Weights of a small transformer language model.
Architecture: rotary positions, no biases in attention or MLP, capped logits.
Training: a variant of Muon for these matrices, 739M tokens.
Each number is 128 + 24 x the weight over its row's rms, rounded and kept within 0 to 255. Layers, rows and columns count from 0. Numbers have three digits each. The size before them is the row's rms in percent of the matrix's.

# layer 6 attention value, 448x448, rms 0.0478, rows 250-307, columns 224-335
126:179154171105135166085137103091146127123123124115122136164128101149125138142112135062115101151157128136127138140102115133166149138094115132157128149160075159137114123156131151178058186139074117126151149076113114125153128109102138129118145138107135152127147090122120109135127133172118112117106120140135148154111108139102179129144133173124
126:120142090149138076129113120105135138142091139141130149141138161160121127122104118158125161166146079133163133127169127133118149124138102115082109144114106159101117113171135113071160117144145118129089107121122106161138120142143118119119086159127127145160144107093119138127160123144158201124090135100134145106137142091086097147126124144127
122:119149153149101160166143172092107152147115131081132160097116134094114168105145140059147130103128149136075108088149131141163120172157146151117109152130123154115101148100126143133180139146124181128140102139134119118127190120136121126118097181127139127146104121071132129146148137112128108129148098101142120124148107163118099079106129146158
123:146115112141112129104088161072149153132157120118095140136146112130133088134190088136136173096163096135112123152125103131192153143126128137126126179115136141127164116143083151129141137137132125122106126123095106139158140154129112119140127138132132100157123089161110141125097114122112137148165160162114124114141076170118113153114126106128
120:115103117149041157072115154087188117107083117119157129124138121119098152126086106145134141131133164137081082106150124148118111125143129131064162129134096119125129112128124144146117117146159114173075125136090161121118089126127178103148133153159126134129094105127128150088097106161154165128119126129159116173111099162118183117189126156090
122:099131102135138140107136124145199095138149117174118150156086129139125118179147118125124129108122119101124103144123138104109132119145154131130135114171127111112101110129168128129132151122114154143095121139124115166131112117117134145081140125101100155133139122113137090122156099128107137139116127113180123146091158098133152109147155082125
098:109134132146095104087138118181155177143107140125077139135102116133114109113097136102130114135099126119118096121161135105092109115149129113108079122152089091127126114092118121126131149160175177129172161111136135107116098144122114122156090099116111120127075085119167149159094092127148163165101132145123119114121105079143171156133124145129
091:131104157142129127132108111119122132091152123102127147101151176146130159143123105117166138125180118141107124091078132152122121087137144187151149115103169122139154133169181148120147136142137155133176117148106104171127184093126168106117080139159128122149137125104141097152134090122091137118127108168164095091115126142137155139105102140151
092:134117150158142144136128155128106168135097139117124113118103155110146130105110177129143153101139075104131156155105104117131108152126153115146134139152115109110125098120095104162130101140063165099160089128090102150110136126133147166136149111101107088140146123163167115095140110164099136125106141160134108119118106156171107137139093114107
094:113120133155098115173129185131125172126133128136158135152125068163129122106136146127171117147170115132141146149134183142137121134212122113138115133127147113131119125193097127156136136111104081151129129111177148177175112143156098118163133133129094115123128102098124108140125141135119097103141111141167134136108146132117169060110154123136
095:142128125132107140152145105136150143119141109108128140126121128083082103124162148122114162125130145128155143127121133120159111124133141143122122133113078104124109121118170153115052112146187083128131110154124150116147127149113136144124114174102134118135133125102124122142096154105100155127173118136122102135104139096104111136108156114114
099:110138113117085152142125116116129119144077167127134126143160132119137140123182145172131147133138149165147121147109167167103161085136123091127079121150135166146129116106133150081226128128139104114096120137136121141136159155108137127150123106138117110108148152161122131148139111102144113126155105104127117139136120140138127099140139131136
096:133108170126132066131128092129092095127093143137132124135113142149123138177097131187141131130098142131091077113155132130139118119113135162130170133147122102112117124129096079157142143132093092171128096122149127128143121131099127094153118141168063152130150104114138139113179100149153136137136126157151137153084133102092089104116127129146
096:152081135122149100155157134135100145130121137122116118148157099165142154132181091096118126155078132198097092151100137112125141115125132137130166148122112125140134123088137186132123161165113117093169108088124125176156158181093117113113081121106165117139161157131127122138132111109169129132121123126166105168107108102145117127115128122113
092:112150136129125104134102109152089135129131160139141158117143114084135117148100145150127093137120136133080106120110137151129207139070134090082114132132103116105165174115117139149146124126123131135149165144078137145122152147150132091108122106145139149104130127106106135135120135118165131079096091122127136136126162127122099120152120138146
096:143118112143114123102097082117114094148100116125112131133149152125190151122117100135082108115138162126142173128151127141162096148138137108105081141159120135124156147150128164082123132140146124195103111113116135155151135166127159100139088134144136107145148075101114127157095148147062164151107136102137126148076153166151120147132109085127
097:125091145113165158127147148145116130133139124120154147108178118102102121127116092101120114137101109115148128132180124122138151158107144111101151136079132149153112126157123122143098127129132102142106138134135213116147126114127127158137108122144139116163139145133148117152147155144108164092127120128098115100154154117124107075121122129128
098:095152094130095139142099140125110115112144118122106124122129119173144085076109078118162169140149134136136098128130150119162098148156138125107139085128130110123143174138101125127122157128125106112158122169128135126104104122120120130102103107108148136180089172172161161132130120143127133124085117140126095128104151134111139135110097136126
102:106102162123130085164115140135092117116119146126141145109086136103133160163145113193089153120184123156112119135128113098152085145126141127110123102108130134133116128095159102124097125138160150155155158096121160116151096127101136161110090141128155122126131114078123145158146166146102126097106127180111115141100157108136158092142118115138
100:151152134134139151113106113073135182116139105149085148136120098121109152110144116112112138115118161129142116135106102136128139128125153084130136147130099122134135145166166142107120079162081112108113105083090122094144106096196091161071117162119125174113118117123097112115163122119144144122149111083102120129142152092128145093170152122155
100:123125150136140130124130121133151123135107157123112108060139121170132116137135160119132107135155137158163088135144145149120140139119131154160171119089159137141111161111164150157137078122138100165125172138113139102150138137164138151136089127153163157132129130143123115156096126156134124163131117114138129120128125160102135166110156157140
098:125132103139136109141136123139156105131131118124164122190119117139100119107140135142103096136137136158103168121110086158103134129119155105124119166115104099116100143128123138086114121126155079121114069177121135116126141130154157132165149084122138139167126133109133114131142094119093148123091106118115135132138117111079141121138120126109
097:122097129130090164152140131147111109148097146141116135121139148162116112183150132098105140118110157157096155136138125121127088126115087107154140121116136145127111129122178184095157105161140101124136168139113096119134084172139144099136109114128121098145126147091150121163144123129110143154170101136124129138121090177114099151120078138084
096:136088140132137111143141140114139147122182103125122082141104116156157129142164129095139153146115161115117119115154160128141120139138114095132137118088102133108121126131087145117137154122157124121097139130113093140110163162128115169167151126122156098149099135112150136174100115138138148124134130168140119078128112171105138189122133114168
099:155148145114149084138143155064109142124132134119133151084121114157108111116125160141103121119125148115124091109158190137100195172142109136128138163139114124114139113087118168126085177128119097149096117107154145100097107115133098141061106128095115151149130164094124121050124135134182127137111135133114125130095137105140132147181099085140
094:149079121105147145111173150122154125120137130088104101121106101124107104122168121090108194095177122118126156171142145127114166135147110135154091074149130091147117139142083173165110122100116136147129138113146129174146173089204133146099120136126138151132099127119133122168096107167119137155109094101149133139145149163139121129145132105158
098:133111154117131151115126131115124143110096125142135168124156108115119089106152115172121114177132152166102147063161110135169145108107152150127143092128116131143128096138118076111123116142123113103157079136151131119125177140167078139158140120122147097117120129109145149091103147126127142120142144176169091157155104109153092139151124149088
102:173106130139119183119131122109136154157108129112123124115162125121118108141101135134081100122145175125127179159106111128160160108143137112110117115152116128125129129123141133167103114143093120153164124044088096134094156163108095113094168142142102135150135167100099140171122145118144174094173156113139152144127138131100135140126123117130
103:164127119103144157118123104159117139152141069104127110158131138118163189122137131098138153130097155069137129116102150132125135125096128139123097150176156114125126109130143128141157073129082115151119186140121125149136134130166143138130151093114126127110124147143078157136115138141124085177098126173144113131147094129149114143135143124129
093:161087072120116163103111115159144126133175155111103141162116129111115134094108133113127114148071163120118121083128091119130078090164138195140117127111099122130119109156177128115163137109152133130092123170151127149081185116121113156103101098086098165079131146148103177147095149131148110132185113161155108145154152117121114142110134166163
097:137134139147099101111134103132112130144158114154114141099127092158124125123150118159134173102151135118117114164167115155117132144101118139125160113154119096129090161136135129124112120097138152115129115120149131167178167089092143122129144171092137065129140117171107114122155141151140132122145109124156158151125167167157137131167119133134
098:141113101133092107136122142115141150122116067137129153116133175132133121149219109139136130129090135107123146130134177116147118120129153150164118141170130120150131153121141154126122186119088105145054120115178149088181153106082131142120165113111139115096176104127133118131127092145119102099119107088142121134115148179187147153133153116100
101:135133121080127093137110143131114163155133122137115136107130078111157150134143134140130116081138131120143111123102124140127091133094132171129111118134190116112131157115127085138150139148107129146108160119134101096114105130086120144144127136149153141103116067141098144147097132076123082122136133125100089098082113123166146108148127186133
096:132106092171159123094115136131124126108117138131150132173147165118142128107150117172157139147124133076115143091170151146131147132151099121118141126111178095135127144141101157170111123110120140155152098142164125148148118094155176133109158155087126136177115076137117109073143147139120118137143122115109117114108110049132157119122082093138
093:160126097127107129126126079143119102132123162160112102115132099152129139129111126104097138106118134139122159160139120112175132107165085090111131146100132133098137108119096142124144107161112141116113150116157128121147141164131145106152134142145095083148082128123102141194142051132166169122129088114136156135089157112149146127115108118164
093:091137142072094117151123119132103113138137149107153130155083149088116150130134117104158161148084134161119153178149131138113103141122115089140098149112136107142143139106087118148145102100155112128116122143174129107144095080116154127150132140179069109090103136118127142121112104109123136135109130122143137117094113142108134131138131156085
094:140164088182120135102104093149145111116093095137058113155127091139131089087131089090123096100115103164058145177111114141141087130142169105152147134124098115137132121160141128105185145123104117117176138130138106148128096147133121132135142152188124115158123152119082119120141136113150137137118074158170176117117156118152118111123107130118
101:172121102156183144112144161121112143116123127091141131159139143099141146116134104098134121131149128147145122105134166147134091099145144124111134132111139140124175139146129135123124170147123109114110113108166109127102130120135141138156129120097102105126111128119119170103057117136135082115189108132107166113073143101111122157128156132162
095:103143114123120077092155113119133164138088119151140133156137133128161170111070131151143143176120144117099095124149134146165090131141115167081131184088069125148131119128148134123127152127162173146141147108137155126120084136134131153167119136129090103117180126115152171104169103106123143130080130144078119110159131181118131148151161138111
093:179123149140107110128115133104156118140091123088138115177129131113163127110121124131117140142060124063075156124142116114134177131123133139149157126141160150137127126130128150159097111098128101131141148161148099152108193128143120189143143112122150134099072107107092100110132134101109094154120128138117119118116086147153133131111138113158
091:119119103167137127110168103121126127108194135134121123175153137138119163128154156167128126150128143139104106138120104083128171142093133137136141127118073102135157117109139161109096109138114085131163101107115187137065151124132108123112100167132140098115139083130097102107123140126106112142166157139137105146095083107139130145078092121143
100:108113144110130125089121105116133117122112095153100144149136095158140103131111125090122134102127137091117134139152146135122093108093153130101109137119144153119139108156135145146086128123099127132177099115149136102142141150134136127138115134116108106161116129086129092110110140157143128169121106113135086112155184126130144124139138119104
093:102153186137134153122110142152149137118105088130178162133090140122109144100139082158177132129116095084160087132142138114141185089140103156132115136067110089109124123136105109103115131156148107118134131117181135143104076134153112107100110169125132111154111153129163149133162106061140094151110090152169134110133114105107123082151141125141
099:162142123138133152151118178123125103119169140110111120093122181123154103107063145148142095115156112172149119150125094123159114109096111089118118162125177154140135140143114150091124131148122175177142110120154133162095057093157116120141147123119098161108162162103122143151158096107119135153144138133151117109150158074085122097157092097097
098:115143133164130094125159146147097161129151138121180177122159123170166115130098120102074152118150125113146119096123157121125099070190120151215129123122112104122104116133125186126141124134108094123129151146096120144127098147143087125101129117132124143135169114138092097118166156134092159120154152124111126126138178148131132114124124164160
094:130107151150096151099160110096163167122077118127126153118160155093149096144073103142121157137155113136117112105178123135110123113140131153174121115128109111132130179107124119114140141097095142102131145170144141181096113109136144137129095108101087114122140146157126157169102116118155096140155089141152133130145156098116137097117159094126
101:125104163126116107110156114149129106137151146117116168118143086105119081151125112157163146111172154128163098098117166175126135110132120152133159087092152131110146167114143088117125136130132129113148162156137170108114157125131135172154142109142159142137140147159124130156086136145089134136124134138114174134125091107130132127138138139087
096:152152148176125080126165141152098141122153099105113155123114108115131094157092108132120120106140099135106114124137121148128148113114126068160139141122125121149134138089116155100176117142119122078123139138129088124114133135124122121113146137113087145100161149132125107157104145157187147141122119087097085124091136119133117133123138143160
098:128117107138143131095123145131108125149117135122150086135099118133090130135125141119103115140152160108138148106136137128145143124139167111181143098117147112102108111145147113124136148129132135131133141117154168122137154098163122161161138105120149098162110132163146122099081118102103148128135116126142121114161117131075121095141144145084
098:141115115129136104133122172114115106138162127129055143112113123133113134123101125135166156110154104114102117168177096135123161140120098123149149153086147167137087068137110120088094108080159110117171171112130106151124140117142157144173113109152154110125126083118181114139113133119112134141125118103155145142126159111168128108126119110126
094:122127138121155144145137179120151134131174122125131110109110131113154100139151128180194166154150114127121164140132167131153124116156197151144040102139135088154126122125130111101141105111141144127127150142127097150111120147147131135141134129146142125113122117112123107136107180136131148135154149115135112132127129172148102171106136137102
096:168130130125159154130183120125101113182097135173144082147117084113132118152124159120141137159148126120148101165097116139147124110120151106147147133106093151111148142106145095116136111144151149134126102150097085174131110124103140088162130096128101111142062170138123093146133110116158128118129130155166121104160147100095116143096106162086
104:117167161126130121110100132116110135142120142090121137135103106099120061145150081135156107120089101155184122118168134130100151114105148110129107149126126168136160131083140123112126134160162139176092142134157133096099165112143117149122071086115097169132143117106117142115151143157106115156100120133127100116130145132113120121124118124112
093:140136146161091144124132083154124142109138138139110121121083112162106116156092124114167109151130120139126137121125101119154101154108123081140093109097167118150168095073147135075133135125102103132155151125119128102140100126149120134129077135133126129146152113138156138152176104114143111114096100124099109113130111158149135107132117142113
099:108108111179111134111161112090145075111127143125157092131139114108153143108099111104126094093143158115107163136086090083158083100104124109130101094099148110144161104124125172131139109079107162135135143167111131185164173125105116139102132148120150094131131125129143124180121125121092143152163167122077124121197152122150112117137148110169
095:153115157119148115092113124118144120138127101141156159140129089094130157147091126103149130080162158147091100155089098143126097133112145134109150124121123130119148084096152096109139100151113095099146069155142124142097115145099122109126135146168121151129125166135149165134107109082136165123131153103146140172140100135144117116105093164145
102:112145149104086126112098072131138148125173106111131128119131151068135131114174143160158085116102132117133123107135118120109121109168146138129171133074096101141130101166134111129078109132152163185148156101164148088163115095110099126140061121113163144151120122103108126131113161119113137136111132123149117173166171112111152156142144167113
104:124114111150098141080118128138147112130107102184122206149127122101115142114159118115105094131178086110116098143183138130109100132091113142134097124137111097112156152121101104087104145126094117086138109175133116166111137138096137147106101117104150165167141130158129138108125135133097122134148135123119189160105121162118117139140135128135